Weights of a small transformer language model.
Size: width 160, 5 heads of 32 (1 for keys and values), vocabulary 585, 2.42M parameters.
Architecture: rotary positions, untied embeddings.
Training: a variant of Adam for these matrices, 147M tokens, 4496 steps.
Each number is 128 + 32 x the weight over its row's rms, rounded and kept within 0 to 255. Layers, rows and columns count from 0. Numbers have three digits each. The size before them is the row's rms in percent of the matrix's.

# layer 4 MLP gate, 448x160, rms 0.107, rows 300-329, columns 0-159
100:180115130138153113194125166134134118152115146169178135096122149104122116055168111204151148129140107115138136137138170167124133142105143159078151185103122156147051182115174066175078155152150164157141096139132191169154128134161136103148112120159115165139150106079151109137172099165110090112139160165118137145094136134131152098101166150156156106188181105087109113107138115154228108147117150081149138102117122171086142136126062075195139130091148166113084173168132160127115099097209162
104:164142113149126085140134124104165103137097127200203092098100100164121127125159130096129131143118116164151189176094094091088141146145125177151142081138119159106163131150151111078131164147147182138102143134068101093175143166100136135144124187136135155097118139130101124098151151099129097128081102135111165210183139134147132089113099180208169136086140121097145155166095091180133100051136141110168130130129125099151182166117078098084084128197154066104078123114201078130169134131153173
101:171143168087108144113094129119162188130060148121117108122152182133106142096136174111110133160147097104122124103152155172245179159182163128095219099066093104144154178102151132168149111122098155070160153112120085147187153119121115125105198156126105129127086063084126110092120123107128105072029093126118087143095107155144152131092151098089139107162165086120161128129197104113151127156144121118124088113131135136099165108113107172112167132132086145136121097089090115146119081154115098
107:154167156162136133143156143168096157102085152190185138053134080140180089105134082133169111206169125094125118170105075151116121109153135196128115143157116119124112137192127120139184115106174163150087162171116110116201135157175146117103136176189125218114142100156148148075106098150114140118078106158126117120113154089152167169124122136133108140147144165118078107079098119054164084068141152104115113136094150144125156123191114151134091142118163104176089145055132101138137104150146104
094:107141194155120105146161136130071057082115099075156206110149103115130041117095108112122164108174162136053101129128134107110128120084119099108110134075128086178128094171139137123111153097177137140163126197157150101080159175093086086130121170081151126082107115161120102100108132176119135098128102144143103123076132084141144131185104133150134094173132153173190091148114103178126145112118137098114104117095073133134105036164128063074137140101080127114126136133094169103088147146116169
102:179143195116103060113155144155129130147103135131094144134173116115146067156129125101113172106167204133134110167077144129141114109188114165079144127134136101138126162098154062177158086125121124142188022179142152184113151103060119093107127102098145163132126056124152143120115110173125082137167146124110106129116099125123151142051121142126157118160117132154157147133166105133119113097146176100112146078070090140175091117177132160139146095067157159161178223094170141125114142121135138
099:180097138077124127165059093091079154155209148130190151102098107144108127119112147128157091176149125155128107122096136133084198092139108131098058141162127192167079106118130100150119103171089128130127176131087111090132120103109123139110109151135150141083197136109176108071163120118106128112109161155133134136096151109142151110092171111106156161095123146110080080098208082128131088061102036178130125142101096178105143086186085138106106106102094102137149148120108184128150159133173109
091:127164155120162099141112150076153114191157124132130130082111117171193109094134103157120195109235129131081143111165116104156120104103120197139102076116160138123072190152184124182161093146180158086076093123130198153136119134157114156135141106172119116194152133117117156081099119110128146134156180194132118111089115132121190149155133128153096114161085108166123126092155109189116117137116110163122190183083157159142113154126138143106173086130091093153180139177132171108130153088126165
091:186121163086137108136114124168118172179167062086101158107169131123151127144166093165124121090175129152134169115088126105132147063199120155121120139100125127165124114115058049126118152153099104149110147199170092127143101121142124120142161206111158113178165148129129140146145114157134144040134104165134109165114095129150133129078134120161148142129101131054106132157075112140171126096130123179142092094098137157153085085085144103142169162103101143137135121173054044189087081118154124
099:147104127145092132129089071107173088104149132084159136140173154145166105113108108058114082125117144135171114132110144129120155127131156050118154153148118154083168128188132120118189110105171114129150087127092045122164165073114093098136068172124093108096116104154149112134090153117138124124188151092154136125176145108138125148145133171177104131079107134153110167161133081196115125150151148136147127141209108154126118035094105091149126131101108197126215089162147138109180089144072085
102:174058187130137142168138077155140089147218176128131128091146181088167105151095186119108179163168144101118136076096109144137071113163135081127139170130090119107141120156101109137141175155174100112144157178149077169140154133112178160168181089097117175120107160162149097101131133148150130119123150143157086093149054166154107088155157119153112115069137107072187143133189125082170094143125149102154128128085074096117128113146138082136157075123138143150125141077119188152179119123092105
100:113114195069093144150089076137087111170162107174141158019093135146173145136090145091102122130171171125111116154097071157168132177148158182087094101142160140173159129130116170159150125185111089158172167136100099131112088138085148158114145138100122127137105114176127080160077118181137105075081148125132120112117077111129139101118137092142158125116105141143075190146149118111126166102101156130170080151138145097127117182154141089133092088192155130118140162117094145127184059147129048
100:191098167128092122125125113133155127133129133139135146103118111129096087095115111166121137160181150150191036196140117194114166137153122177147119118141137162139169109096144105146137084146075116120043196099113080131195132121141195131108140176131164168122151093154150157146143129178071106131095121125086180153104128115165090148107120136145110138157116090121164075075109122163148121172176092112150123130181128060103095127061149097127127112096114140170156210095136181144149168156144086
102:063088183113121094185121156126125075170144105134121124147106115145160080062162091121126097119115168091156178054190137056123223147078084136115150158115127092142087146140137136188156110125181114151212101104153098168137173129143109129156144135202132127128116148161122143189092109125155100106104155107127141140089128109183171143160132103148134117136135119078158127104212123125078116098148183103159180179125135172143115133142093157099133163100126105162173159101139155114097126114093145
092:104106154118083136105070122153090072089151128158153125126212169176134152115090154101171150170110119123150167150130128164196126150142125090099105136101075105113149155123085122154125110123166174091154094124095165121134132163165096131207092186085136101102148078068101113178128112027114127125119111094118167112109129121093154142114150122103188132156136160160080159116128143147159129126099151086091157133099169154128174128173084129090100123200152118132098150141209128106089091155128209
105:137108109129134094182114166109141132131167151128112151109111132047160093144133138113195121135105196139167102104050140105133162138136151131149096181140079161139092121100101136153164172181140211176089126113091138169125112170187090153131121115080100138149111123095171118103093163190088108093075132154149108193162108123140177147082193137177099073035124122107117139108153126126159120176089109163110122154101105094153137153110117114110115140153166194136186138115156118162175132168131098
100:136100157071193114158108118096154147163130124125131139131129104162199137133121130140082100122209148128145085103111114156133093156095095118152085053153143111158112131123085161084092143165097118117179118143084148174118157159128103143158112162198155175123107137148144113090150193144132178098175117073145144104098148089163137109101201122155113091121129125122146145117150126142123179118191045153158154102131083147088074126127160112161106153100093092182141145139046155165193103109196110
107:117104137137191091110069128142086115189087121151166150116103116126169164088191128111148096172074065180120089166089077066172138155093076117095106118091143134141094143098134170110138154089084132100129162152127148108166152144189150122124111183163063152225138128041162120138126090116123119147169082140086152111131146132192155108155113123144135150141119124056122096109096118113101077100153091118101140133147110161159119171147126085141105154074141076154119092110162120137123142117170178
099:141172133144084093176154134151158082078155152107195132147134157085093141095119115117114154133161127112125123139085159143116192106162111127064111114167095138173106155126132105069104118153067123141142089104058140120134162073130184135145123130200170180113094134099068191100131108134133087079081075126169168074104129124135079092142119113097053088177103106093096104087103133114121136078173119125165130130161118146163067130116095126172109149095089172101132118066131179135112150105072120
103:115180192085087079145154179157164125081117117122138182155102137158165046103162144149099137110098122142108101106160120087109095114126135138103098147146138138103122104114123148173095127100141091120084190135126148139126166075107153077112104149166122196071091129091147141105091081185147130142081106156138127095159141177093167127126116165178059112147138151080143134125158096088084122117150106137153161178137096199142091044102047087116129160160090152204157137156111140108153111108128148
089:104118144090091099082136102095128139148092180099156102130185123157137111110129143115070119168116176164146134080138136079157142127117159049147098094170109130108093173141119113162141087133183182096159127135144162124128135107052131071139153102153143113134075043114130111126197142138187165132125132164134172123137098133122156050118132104132178060192207101148104113135147136114157162183131122177130174122153152146151114105109110078109167165108092145117124143140115085207139140143199141
096:133151144120131136135136119114170109128112160080149164140138080133126156174132208134127124090108135204044130134119137093124155209172079112128069120129110117142146086135103134110156121164106161090058094103181178125157181155173133127112071140179076175086114118093130080105127168174085095167155063131119144137111141153098154139170055102152150121107142140084184088132097108203130128109176076122135104120149115178158137143110166151110097128089142106130149151107093124154138147154160204
099:161089172141085132142132155088174116130155157155105140099109176138083115180122082127129105097200145128125144115100117041131147080140120151121176167122122073131195086134180120096106117140073141174158157162090135114084122126121140183109160138123132139157138120087112074099069096108192115143137155133065069090145110177145083081163177150163124115112110132145102198088133104140116138141130191142113088146140067087132147126089091125105150107115091070117063079107077145184130153103101133
098:125129130105090104149113067112171116162113157146122145116079161119170120076123189151102131145157062169103111096129128137145127092128112156099109085130154171087151161149091122114175097177155141098123158127096131146114135101185111147109156167146110143195130148078088129143151101165116085083131063149144100144065153149181118068112146147119136137175150144065134084121114116165111178132107143128131137162072095133213091105111115157107198150157073095186183134079213155143096107170083117
098:116102118143138149195103145107151080141109116123107104093152094162169141151114165211073140133130094130066171129163150158183140086143060136117107128083144119156150133125153105085130131121055097080108148106135120153143118128114089142138158178103164165142191138137090104084135179185118143138132081081172110090133159129220107107153177114085142121122094149125121102093153116194244111111137106115148093172144109189134098126101108164148112150129100090116136109124129190096104131105067151
103:096072132108151147162123075162132125152137150119151201083125153113121111099077180121133065131153133113164104095085133106122097104224090112102140132106096062149128123129108117116118101166132129109120125065153105119126134131129131127095118113155135106117120157122162087113148132088136167125171181159064180063059090076199123160103092161120115174173124131085148160116176078191104145087114177154153171139158145118141093106112092085115127139165141046210123166153111154107101154097116149
099:122105098151167118161137108078082154135135147119146134081142108125082060145150147123153105170083099134127082136111076126150096144118108151107142164126184126133149194109153167151172132144113119170099155114126105196115149132169134137145145175112177147121068038127094120082033120152142102076094082123074090159105101100159108103057140138140096127177143124072124148120165109163142211139135129122125131133032098093126168153159129133128189139137169153129140126085152085179087138167109110
096:202185179117128138152091144169101117074136104124134107115124107164170110152123154120147109139188137103071111137080104124132126121073064147094059142089123115139139182202105150172076153147161084150150116155129148117130115125140120109121138181203139189102136105142103116100155132131135139097147136126102114097135156095159128135137103106096131146150105142108106129099120074149118185080194195167147171135041076174207101171112190132125140141107081148113113110109060142155123124082100089
103:114168150161173101188107128161127127100168151103105125129095143134143101107157133141117138120152167103099106143094137048077150135149123119133146118127120153155095158170053100153202093124143080121062115218105126166112118112129155112169066182163136178123120151147087153064169114177110119097119119116132138099142181107133132113127157157166132086152142131062146150140129077103090133161173139221154122165159121197139052143136131110172098106134155125183112171094090115154176147098109080
104:139154138181120129095107135098100123213125196115148131124105088156111075181127142137071161102145148114129116045098102154182094096099083174120153108151137199141162169165079140092182132099160126135135135108170086165177111187139076127046174149151082122149120109146157128119101164216133074128070085157109131116152159123141127135143133117082101094099153128176070144162123120116122121158112133169124087158161115094149129095160055077103093119120151130165121146141124128156148122104177105
# layer 4 MLP up, 448x160, rms 0.102, rows 300-328, columns 0-159
109:139133163099124144126100080154118175167087110132120083095149083118138131139160113106072105096113106121108166162101120173128159119058154111114130128091151168138115107137092091156136112154138151093188102098200111185126112156112148131186126116208127112170147174178111151173162137161117145134115089139097176132101152115179145102113059051110168101132071113119125095202141141116156077183186126077147153055146097118091106138151139155197148133183135131152140163129112141083073089095158126
099:148166115105124164114057170054105150068142122149119154124095171093077127105176189175141179135144095164076158113095205157138101148115136156174156114084054143132124131105147134175125169202171103185118148125136125086079116145077135149167132195072092102159135089076144120151158133135154119146086127143085152165147153125126116113143112145187125150153133179120114105116167108149133127159135131141164061143074130147135117166084138103121206100169117119103143086159091133146082127076139139
100:082109085113169147134145164116161136075167083142095104112111128123133106121156092134110077113133111169114158137154126087165114138195080094140171142189083144131144140184073097144131118137164151146152186119115146072083076144175108136128094102158113154144096135136073081066116151097169113105118178083167110126160143101163133107135096194073113082104150171101155129100141126153102118186120149151195113111162130079068188130109107125118217204123086115099093151156182142136146159130145148
103:109082105149119124155125134153105079126079154119173175113112104137127155100129062138113165130183109173167049190148119135140090105112151197081080138138136159157169126135150112124112133138121092183118080097139200106135139121126069124102113101140143103117174106077154130110113173164109071146156126159128162104115157096080142228098107109178106169127114142120129066107093086101113115160111116084123109081084152190131096175160096152181105096092143092129111078123156170090114083092082150
096:169122113159098154182111077160122187136138112145148106090124157129147179079117149185070136135157053088086073118091119181094171100137102156107097162112155137127152162192158095144157162153096067115106171134149129141159096140124163090141168156146084109123126118172138160136157092113170150145145108158101140137104139130180055176119111105116144121100074108170136183140138111079111089141154169138092120109061202152183120149148088139101115082164127173104110068101173138136165168068140119
100:090118152165136108116169129108156098078116076110074104124153165086121102133156058156131102157077121154162130151130161119109163162060138162145161181132133038139075135170138115097095112129194193103156171126131106110127171076118133067146120101126144130130211158173141169113130135093104125130110134174135134101119193139059130145094089117103146072138127130121127118136171085150114118105190154080118145092178172128087146120143131148153167164136044153112163117084101099154064170108129131
102:127126128123145118129134190093195110117091095106117121157177164162205101090171129116095090120133163156108124149159198118164175154105137125127135119140109194117195107102106136118181109144200150105120117166122108127147174128062095176123125134157152155162153104142124178177074125072119127179130145126165163122165139097150140129126112118141095131065178123192153096168082176182095091167120128140082147123113109075181136100153087107180098143100092205112091170132130169097131116112085159
100:147101102109095182124129111155156167092085113104117132127112133110117189084121112124073151154115187163099148138101101214110054142101113172100080121075132152095156116148113172123199150168174110130137149141171168180175110086107174098063142131099153094081131119134091101173148148162185189112136100109124130113127166134109108093124136142156137160143109174112202063084148093134095071146101120096063113122102124138157137129098097109186136155167162092119129121127066087151153090152085110
096:122167120112141094102184098118140032162104130123146088149139094123147136089092150055134136157122064174101158106162194157070136157119137144111177179150148127091179124108157115102174093140117126113074165130147100084152191150105123127186159088181138111102094157151132101115154126143028118139105082126072141114095169164118181100161078091138115136149089075171153129088114161200117124100137171126169151115159114092119143118157154112137103119073092143097090130111150133124166151087155156
104:124101140151080103137158118127144075106143105167174124178168101121078109155126197142110128146109164117161095149142101102096131103111123140158193119120162122139105111122112152156152090062123124149135131129155125201150189127100106058146112101139104192082148171164151112098140136159073135151083121124088148121172170103078186119100113222110133182104107124082134139123177061105096069121113160133107171065128094118166110139145171128099116130133091051148106140104146149191142108107058092
100:170152102146140106073157143104174169111104170058118168151145115218077169154136100169142086188159082172130101149186089140176137117150159151160076053170100131124143134096132114090077123120074107161138119154081100117111075154134150163146119126133091094169096107123139155093141177173147107129117108176121170130108147130137148085126118063100162139112090087159074114088106142179180115094157154133122092123147100117135166148188158122132104136116079144096142109157145066182170104074119140
101:163125074147077159181107172043128150118188075079110086122211150135127145111087154090118159112126122188164142075108075126120157100150122128094122158130160153153125170052144141023167147122129116123111147119137114167113156154117173157138161137145168121068130105088087171140141096117146120181178090095161121149136136144146078044149132127156116139144115082104119131077080081077118100090128071145137120101108114100127107102085115137125120096126163148121125106168074128166091109113133168
097:121107169044061127106080058107085168103196160138121115122106200157177117147102151149181121149137082086107116093132124147123162129153132079087111077122156125114114132219153137142167094161161184087117135121097136166171118168107080065166131124107109175125117103118123124137146091127093164154075105092143129147170144133133119146150139163129113062107124099138076099166187110131066147183093118133067126128100132127153152096108146095173104108147141126181139142142167154093187119129168085
098:149132107085127165129204109171163161145191135099149135175103147179180066084130169148083127112129136129173151190128132168132095161166113118135057108145083123061132073123144073155159144109151141126164143085128050115139105087116081146103106106146090121124125180079126115079173157108140146146115163178149102113153150198116117117141160130174112145159144097120056107091142193145124124127112112076128151149097184113063154157124125146150129143129114104133123167061122094125116125151137039
096:185116102142105024109144147160093120156067104126139110146118119080159186101151109100134118103153086099119051146087100176122159056167114068136087141144151204129166111114141111153142168129133121104167202134161115130151174117163101146085156077138087086165125133188143094131116159110138155206122122151148109158112133099176147152111132153172142162129126083116117123144108142134060138151097181101107104143185149133129145049096079118106123143140142137142169139165145114106202146110091108
107:170096127151075128118142150178139129129169152124125171160082167120131155140126143131160113134169147109175123131102120104132136164091149135159097190119112146085052076093166130166104143141090118165100182133081087131106144140182079096151107134089102094158095240136159133133166141206113109103084096146145130148056138075132156128110143160126122141131104155080072140048151135175155115152081109142091120148108120164121154151084175135078103151125128173130186164124115190160098136142091069
101:153092158121095105150100081172103144134119110144133163151154136174127152099138113113122106142138135150125155070133114117094114115133131049136185110150120126151048143140137111199099169159184115075187147109108134104109068132139105178144158124085110172133122198155089142137150118152134113154080169173095097086121124156148168162171081143161193165145105232115105096170094122073072113126103151169107113164162150125128115111076143122129064090151145153127156099204119069108124159097149146
104:132141118094128165134121147096132097131155082186125145122102098127132109131082091122133174120126074132161087084123217149150163118112078067179125169118137145164140165130121178176158112101118089048200168108098112103074139113147138121133106109125116155106134158121162049112133156120176089127139114135103130093110136066148119218146112084130167152090127178100153094126140109126120139151124089129137143088089093131045185112160101081136138115033166112145196128151143158140161112102156098
103:148173102152114156106166133139134223134102110084186127104127091113127140155117141105082173137180155090157116130107115142101089148144145096114132140106139142105173159215075121072165087092117093172080066161077146111152052155081150143118123101136131060110133094137130079114149119156156067082107105144128156164112168123143144100075130124136122045098192138156111149144128114093157108115138177204166109113137049152153150124128111125162115119131123106104093169069105151150167158167122120
098:136153127116087115165168131092142111130057096166170102120141157128109130146141046113099131095127141087152109111129094148142142115116126123106088141163091148116092153113145133102117119109182160168104126177120161149162108128179207099144148171159092165107103132142127112047121083122193128093085095093124120108159183159064203119148073141160041098178113138144161121148087084085115173154142115101161134143199104158158157074083150109158144103158110101128165058099099151176127151134148160
095:164159126201117160110107057134148073116136127149140104130144113149145106182152125186182123139104112133127138072152087126159142099078116126152198098146115162110158131176096132107151087074132114071083144193115128128107137093109108151136152171099172115153156129141055158123184111111124117176099072108043162112102182155174145097130116093104124099122125204179157154123117137103141131156126186062114157077145099082125176132162132098125121167179116119104127155100173107107123209111146141
096:101109150111135161132136156109147143137173083149100151129162107120139129145153106134150112143149132073166124196121159095091211167095080155139122100119160179194120091105075148112129134118140095170121110154157135084121143229130110087165103079144158107124158171085130143095095186180088146077116195085129082160115073085159145174108116148107109138139179096148091140115113151068141121159104154171098108127132159105094093186139119171166113175153098141142129164175184094179083100161123100
102:127073088144147130168136162119146140153133149149127127109133101134081144093163078108163118107135156079178108173133162142134120121128129130190202202112123134179144146078072159127124088126122171119128081178127117163143119098153162130124163141140112181158126108147121077128129181086110116128125104066145100028123171165154158165113122149133134129183109140092104108111108150135126092147127177119148160136144146150091118111009176154095098156175124183060073067147081152090128122123176132
101:133113134096211102128092131099139107069169103088079089135145066153122140190153096110168121158093181067129076090061134083073119130109123068131149165130039109141098122129146078148143152118138195135147091173151114113124149128141143025159089095126181161137105122128159121136142134070111155124149122114153123125134174198088125141109099151150103153066089097124140188145140154107114117086141125106130143111086122133082123129150084072105130126171134165129076105104187086153119118125152139
095:164124097090153080106169118142093142098113132095150087094151097190128152193156097167193075129125151087160172143113120123090145140131178154157096109123106130110140133127099093135110083103240144140128079152153154035141138175135184098156160126136093141083108126094145157135114099069073136133086084157173083184160092103107126156153166146133069098119145110143128137140126161083099158126131152120116123121095166098092117143141141140119055169056197127142104106135116147163148088091113090
099:094111108104101131137100107176179170117126092100099150127114161104058112102075139147138133147026133177147182147143030180165122153137137178141113118095135119097133150129145173130086136148117150175125114117153139097158113098093125073109189132150131099158142145115129158168124183151111160158116120133100131152138146171099169092159097112142096147183224086138108095119187121156159169105061143054149154121156161075095163132134154132121133101148122085146051127097134153109119106078117171
095:129096024094164208191087150129118146131128090164124104128210162104109145122168148162130134101109108187155188173147090146099165120133119114113187057090152165091155125143116140093080149146128118095185161096174128099138104149127119145147100117097150157114131118143068060088072082125132157125084101111138160123066123169134119084149074093131130089131132089127124121172133149120122142125127118126091127187203157138141153171146152127112155133143108091088137125184087126141091124095133202
096:144106119136117182135136075170139189109135106116091161144150128138129101149145138120171104206117147143156096158104100099139101098092187131076162105139132132124194114191136129135106075128114130110101147084142120148135142140189154069156199102144120116116123115123141105129145123101137131099099115176119131064194139122179154130152140144129161112204195135136092100191140141106084181143142133160201116121080133163114172029137145142145137183117111173146132078117145128092088190094117206
101:105095161129088125142117112087135096143118073168160147175189157125118139112158152165140078171145159156167170068153169096115067105144114107084161109164147093106126121127089106077090149091142113159161128086105136087151137133095104083049137158071086119119212052102139103164133153101147142106181171138109118142064063126162107183140163095153137164130159112106150136107098151072080133113089103123165140127166092113131110167125169203094107169173130117105123096063123144118140147110153154
# layer 4 MLP down (transposed), 448x160, rms 0.094, rows 300-328, columns 0-159
111:110169101129150166128134222154100128133143092112100125019097142140128120146078163132060129138122143117150152149168158157129171154161167077145133052142113096129186129129145174115121136124147132117175111155077113137171177152131114110117129163137077135151120117149141126172121176126142118138102080146110137115116134185130122123130117111159084126086148111068180066125138085123161109101156102149106255092053185164151083093129141135145154146099126138148099154058155125115108139089151161
105:089124170161146205099096163140118103095146084106077109131141150057164159137125127100080193106123134081146118142061115160156091125159117096102120088112112099114114109157114154129234096122133083124086175055120152144098115158129134140122124116145150081151153107081158099104113161127088112115175130112108072143177157062090149201124163144104090118167181140132106133139151127091132145129141151108069167100129147158117167148117110174162168143175123036075175144149121121115121159085105149
105:150123116111112180141162084077109185180125130115119138110153077103142142131119142077000100078100134136163108154116154147149188105103144140147161135109135127134095104122189102082123189158119118161091166159172110108159141049115130089157124123105089098122143188098123133193106121105090121126079112100108135130124112147132181153135151174142153169194131094173150085130106161109136135099105104154091178139183126140111165111126092144126127138087140113117175125114119173102117221054079126
103:139144057114093147147129123136119113120141134090173153168103063129124215118104129142137128069107131124113127104107111177197175143135130194140162102150117123071132100150105123077135108080083113100122208117107134095097072139135095099175076160138111095109126127125096095163132199100091095202170123107166097128126159158130079179159201166142149156148089105149100148127138128092114084167158065129077065117117086110149059141163179127143135091146152164108154146138105139147136087133098109
099:161111115100106096149097088116140132113103120115124122140144139125141098135123073166150198084168100115160120144144085147100122163081109183071155170111076095130160130123077130118122122182138128122136085168053157155044161113103125124147140089179150161126120105094107189139118126131150093088149144160130177113115167099065094138147097125144106113122147093199174057134140086158179159083129064144104093170183126129158067149149098164146054107126089100164105105071098182145156129140150158
103:124128122099129127186098145093198136097093109121137177095104149123122138159135062172079117138122122158145145140083150110106150122127128153183150163162128075159095117136196145189138130155127125139138092056122118186162150188140154128157157186130092083096191088077108112048140179190164175205157083088127172140114143107118139109144129139174183124126128094164142115151129135104148116169129099132126120146061204133123072133080137125125151151112159097178087106126129104079167152126088122
105:071081165088131071155113105159090149159167140107071131110152138154160112148123119091119185114132119094093125127147137163154073147120138132117112117197147136151164115146148122139144137143120146107117104126108152142046134182134132187132053170121119142142156105064100091116113103037145201155049073101108054176080099112134145092128150083122128121119080091142128107122060122140086108124213105096115091156141114133120117122114165115117126145137133107118052114142156080067150153174102143
098:154111103118136097142178191121097096140080095100101049086169136067152076112100144120094127134087179084077043053101127132137118099091093132074090122155150177148128093137129143149118120095101110055115099139163114101142134132151097154141120161121161102174104123132146169136123117075133149118051072138103165108171130166141125103173106136175139079091113129132137134094146158137112101185117070113092155101117093142173086106186170077121144113122161133200087114159139135123171065140122121
093:109122095131117119138141117120106110119139099092117136112069125138090099099104144100109176166187102141180124095149182151152158101043117112132130126144100167099156116114119120088137086076096186116109170198163129058115162117106094109161121111124092116109121143122233113141151170114115132115071069138127205107111121110136174111144152129106120139142140174077118173116090089162103113124121119125155059057172063123116146142168136120078109139087108113134121122166110100039215106100113121
103:137120150120152107167075119131116114150115131143089068174092113066169189131134104131101080098062168118114124154095134144169120139072091201191132120130078116181072095094104088145117153108090159097065114104076144143115075142124117147114130113122149102104102142131152085132169171125174108170136170047165177170136131103106141135112116128172144106126103182212070107094136175143140107109147161088185100126133089094123097120177101081119131195107133150135135114126171142148161130194144124
103:143084120150117135127139121114163146182179144159173119124150048148115079104122093133140118170105095146104080125159113112108141094170176128080098110124159147172148140148142154166127118131113089178126056135055152169100147112167161163137158164127136099103101004122133190095116132133144103120119120132141191119124114147087138110108156091098110105108122159084164113131133114100192118129106213124123138078095109065132121128145156105113109141163129118180126107119192191170081037168131138
100:160119131153126153112123175119052118122158164125158111178166134107112079131155149131100145083199140113092106105147086201171146112185234136083182074132095096141146141137093137130143118126119113129114146150169172077167160128152063110109129091162135163124145130140136139193141117084111124131147092147099115109055078083129117082111114105103088143135146113172129114134136129147155140091129141138202139116162163112177079086101087168146107095176128104184136166106155184190077165094134146
101:090106138059089128131130188121123079083114147126161184181129131138125143143171077143155125144144128065128084196139127110070127164115034135115171105152119139125158158106107133109176115143125137082112146055107094162147125111143254106180107107160151161108122098136143069087142123160114107137160139154152132156164144186079082141074119121082155122162094109140161114150094130135169134122145094194115104112080159144128123151173168085092167124134111093147153128085103154089137159132101174
098:122101097200172090120071125158092157142069167151091164038112149135122075086091133108072125150172062137176157117124150127161149110182170151187092098119073123152179157096130117139101140127155158121077101104090129181177164135155136126087172148114147095121126161119127142099168173143192121147113148144161091195122149143127133101122162151083133168119169152126128165156168093145143116165092106152112176157086178112159143115115105117145100128110131152088096070137159101153146141134219090
099:156186090180137136192148136111129077163160128081112115183133111175128154127138139115113157130169157114141184142183172099171077119167170070187079136130107182125089107184101127149112208147136153147126153144189119120085105165142148103131022136131146099130149103150132108104092167157146090063142204155196113132138102121112125140084108114120079083160104116090143179117077116185122100078112120083144118127116150154157141177113117154146133123127103118106161131142083161154092107097104137
102:160129129137175175121144098154128085143142155105158155195088112108101167115133180157114097094159042109096122099148130168139111152117145104144112119010087157129094153109102146064091126168079089169154155066159160092120087127089077115174097077086089129173155162097110073180107109154103078103096135127100115092081108128123131128106153186116086162187143091120114136137109135159148075134160177104158159139120141182113103121130108198126111109132092105127122149139099191117094116108120144
096:176082064135150209111121159085183092153156174122157133114107117143117092089126126148116099146129117111108128085121141099127117112110187084092191107127147142146173156096134108136104102123126149147156131103071102136133122144158141133113116102133122138082178095078118162168081153173077164095091114077142129097143171181122106045134136100168129065116169143140139108163125089166078136108089100108089187184129064072105038177114095163128100130136122092130109150089179117105067089145130116
103:096150096111099123139110154119092126106139177176100139173102146158137190148139177167111094138097175142096166158134105163132075147140119149194197112128138171156092137124104123190140121184087148154119120090114143110129198123152139134128106183151122110079123060111137204174138108127114078108188165165135129152148113107053186106138135075118143091166102176186091102130065100174102095134152119157097113122114213136124156138133109129137132136176183128153160116144052153151106097154106153
104:210092124157130158140133099150169060079112143115142100185132131110135209151156087143126154073149114109125122070112166120149146010118094170135116110141105144161141156134099122076095208134138191142149149147171105098098085136110123146129192072139195144145179110133159130125135129170154124099167111079159153156136069156113106134147141150134110189171138154104113112066092132145089096090170082126158145165169121163171102157123174186137092128142127108088143100101113156131129116129131134
097:148114117144124111055091144062176117112153107124103150134115129103152078157132127118076095089080067085128131081077042191123166117145169204139077160113164113116115130119119125138097102151129159111131157131111163107094184059083079175103120094092156091108103104125101115099093115110111115139144106151144137134148108132140124139166113105129147153119173084182098111138089172180153189155114180154142114137133130078099178182143124165101116131096101184075094159144063112088108101198107116
095:138085169111182151136090132099161118064085117147137077040155130130098136109099141126167112195152120162116124155098161107096130180181151148129076146083070155119187120102173188122133115185163091135131132156144058136125139107113089143201139114113108160118169046154132130135163124157093116094114097151147142156084153144131159129154151181116155108115168140096188161162151151118123167191125147096113158185178128132046117113110118153110093122103083143132108137071180138101103127150176145
100:146149173196148137131067152161128099163145120120123132136076132078153112122116144062136135190111096148141157137122117158124110135208098108180118094161133094039098156150127133185179129137076133093089112116108130062071144127095188136128099102183146112120121118117140104114164103150126129102085094110132067140147130178100167094096113107151154102159147189219121137101146144109101165124160139104172139072092092121103095157096115162141196107133125126125144148091141075103218140171116105
105:152100155103198137159146086138158134146033148093120153125156118151120119099138119129150149093151103173118154160161127185101109128159142135088188115060109101150148074158155125056093211083127114125124138146105086128104078108139110118157133107182157165122199157103112063121137105117118167112181107181077082100119103107177081109119073170139134156148153125083129110129137136178104194140117196115173098142168106155072166105086100134117148103107146100137199132142113162124093104122101113
101:148173112165074131105153089162173150169156147129156133106092095127147152123110139090163105127164136113135095094148141128111128140142121094089096166096089218128157105144098075140150166161104118179136112144126115102108120116147154083097148105117135182195099082129139094053119112143066162126079186171156137095155138179074130158119105142093098137083107160072137131096108175116069124119131193148131150110131117088109055161067117063124184120059107134194163136160172151166097118110128138
092:175133191096066159101105157126114144072186142140196151064122074137170088067130148067163123118135107122111042123183175127107116142139185093128118099137110097129140151116137156123160171177086120081101145140114095137086132068118140149109152085127082130122106142097089114094143172154209117090089090094071146140136123112101145119077128131115139131115110098084131113153079074108134094164094151138205183129138080087173089125070118137111148136121129121105180158102160150179128126131121121
102:164085084109135123099084139111125086094129102123124114199145147140103154146132185179144090102066089125190136172119133109118124117156119169144122114090118067130092128185131168172113110180145073112139161166095103084073121133077102086142166117075084160159179134145094139125161145116101088120137155137178173157158103066124104129139131138177083126125145190125092187162140089154125144135094129135162071128155159133130105126187183103098094207112124071131143153119094113132095198071104101
099:155128118176133135141091168145115156117100186135122186048081115192104092149122100150146135182134155138132126165166117124130136118110155142163127140171156072080148147183128202133085110123129229166135149159120171140130140138143132166119178162090104141104141078108105094187047113088117172091148119128164182151073148117139173086113129144138100140140132147095172117162142064114105166068119129156065106086097098110130170110111109192128076128164092160145111154134147100129155107162139075
098:119129176114105147164077046146134117117090163112097133172083129147106146198075138085124138145162105150155077183131151157098115143115149101115149154098079135085132103167079170112103073119152096127180127118124139143204164074055156107170128120223160138109149127117119132106088110103103131108170094130111187088154107079071152093137087119107080095182085103164091090154141106116142094153186105148144117152063180165092132132132156156145184096113120098133099144111129124090156105158123126
103:112151087207168136100106124100084160119111122172137175137134111125086058156123104113066144158105145182117118115092084138113153099087106104143176142140144177133110082151101140100129156114148119134098083095143141115139130166131115136220124170079124127140104050078114118076085123138088145121129082142081151111127146138160173173156114123124095132174099102078135143176080083171145091130087157131156237119099177124101139137072118107146206160102167182170140125134162135137133100083120132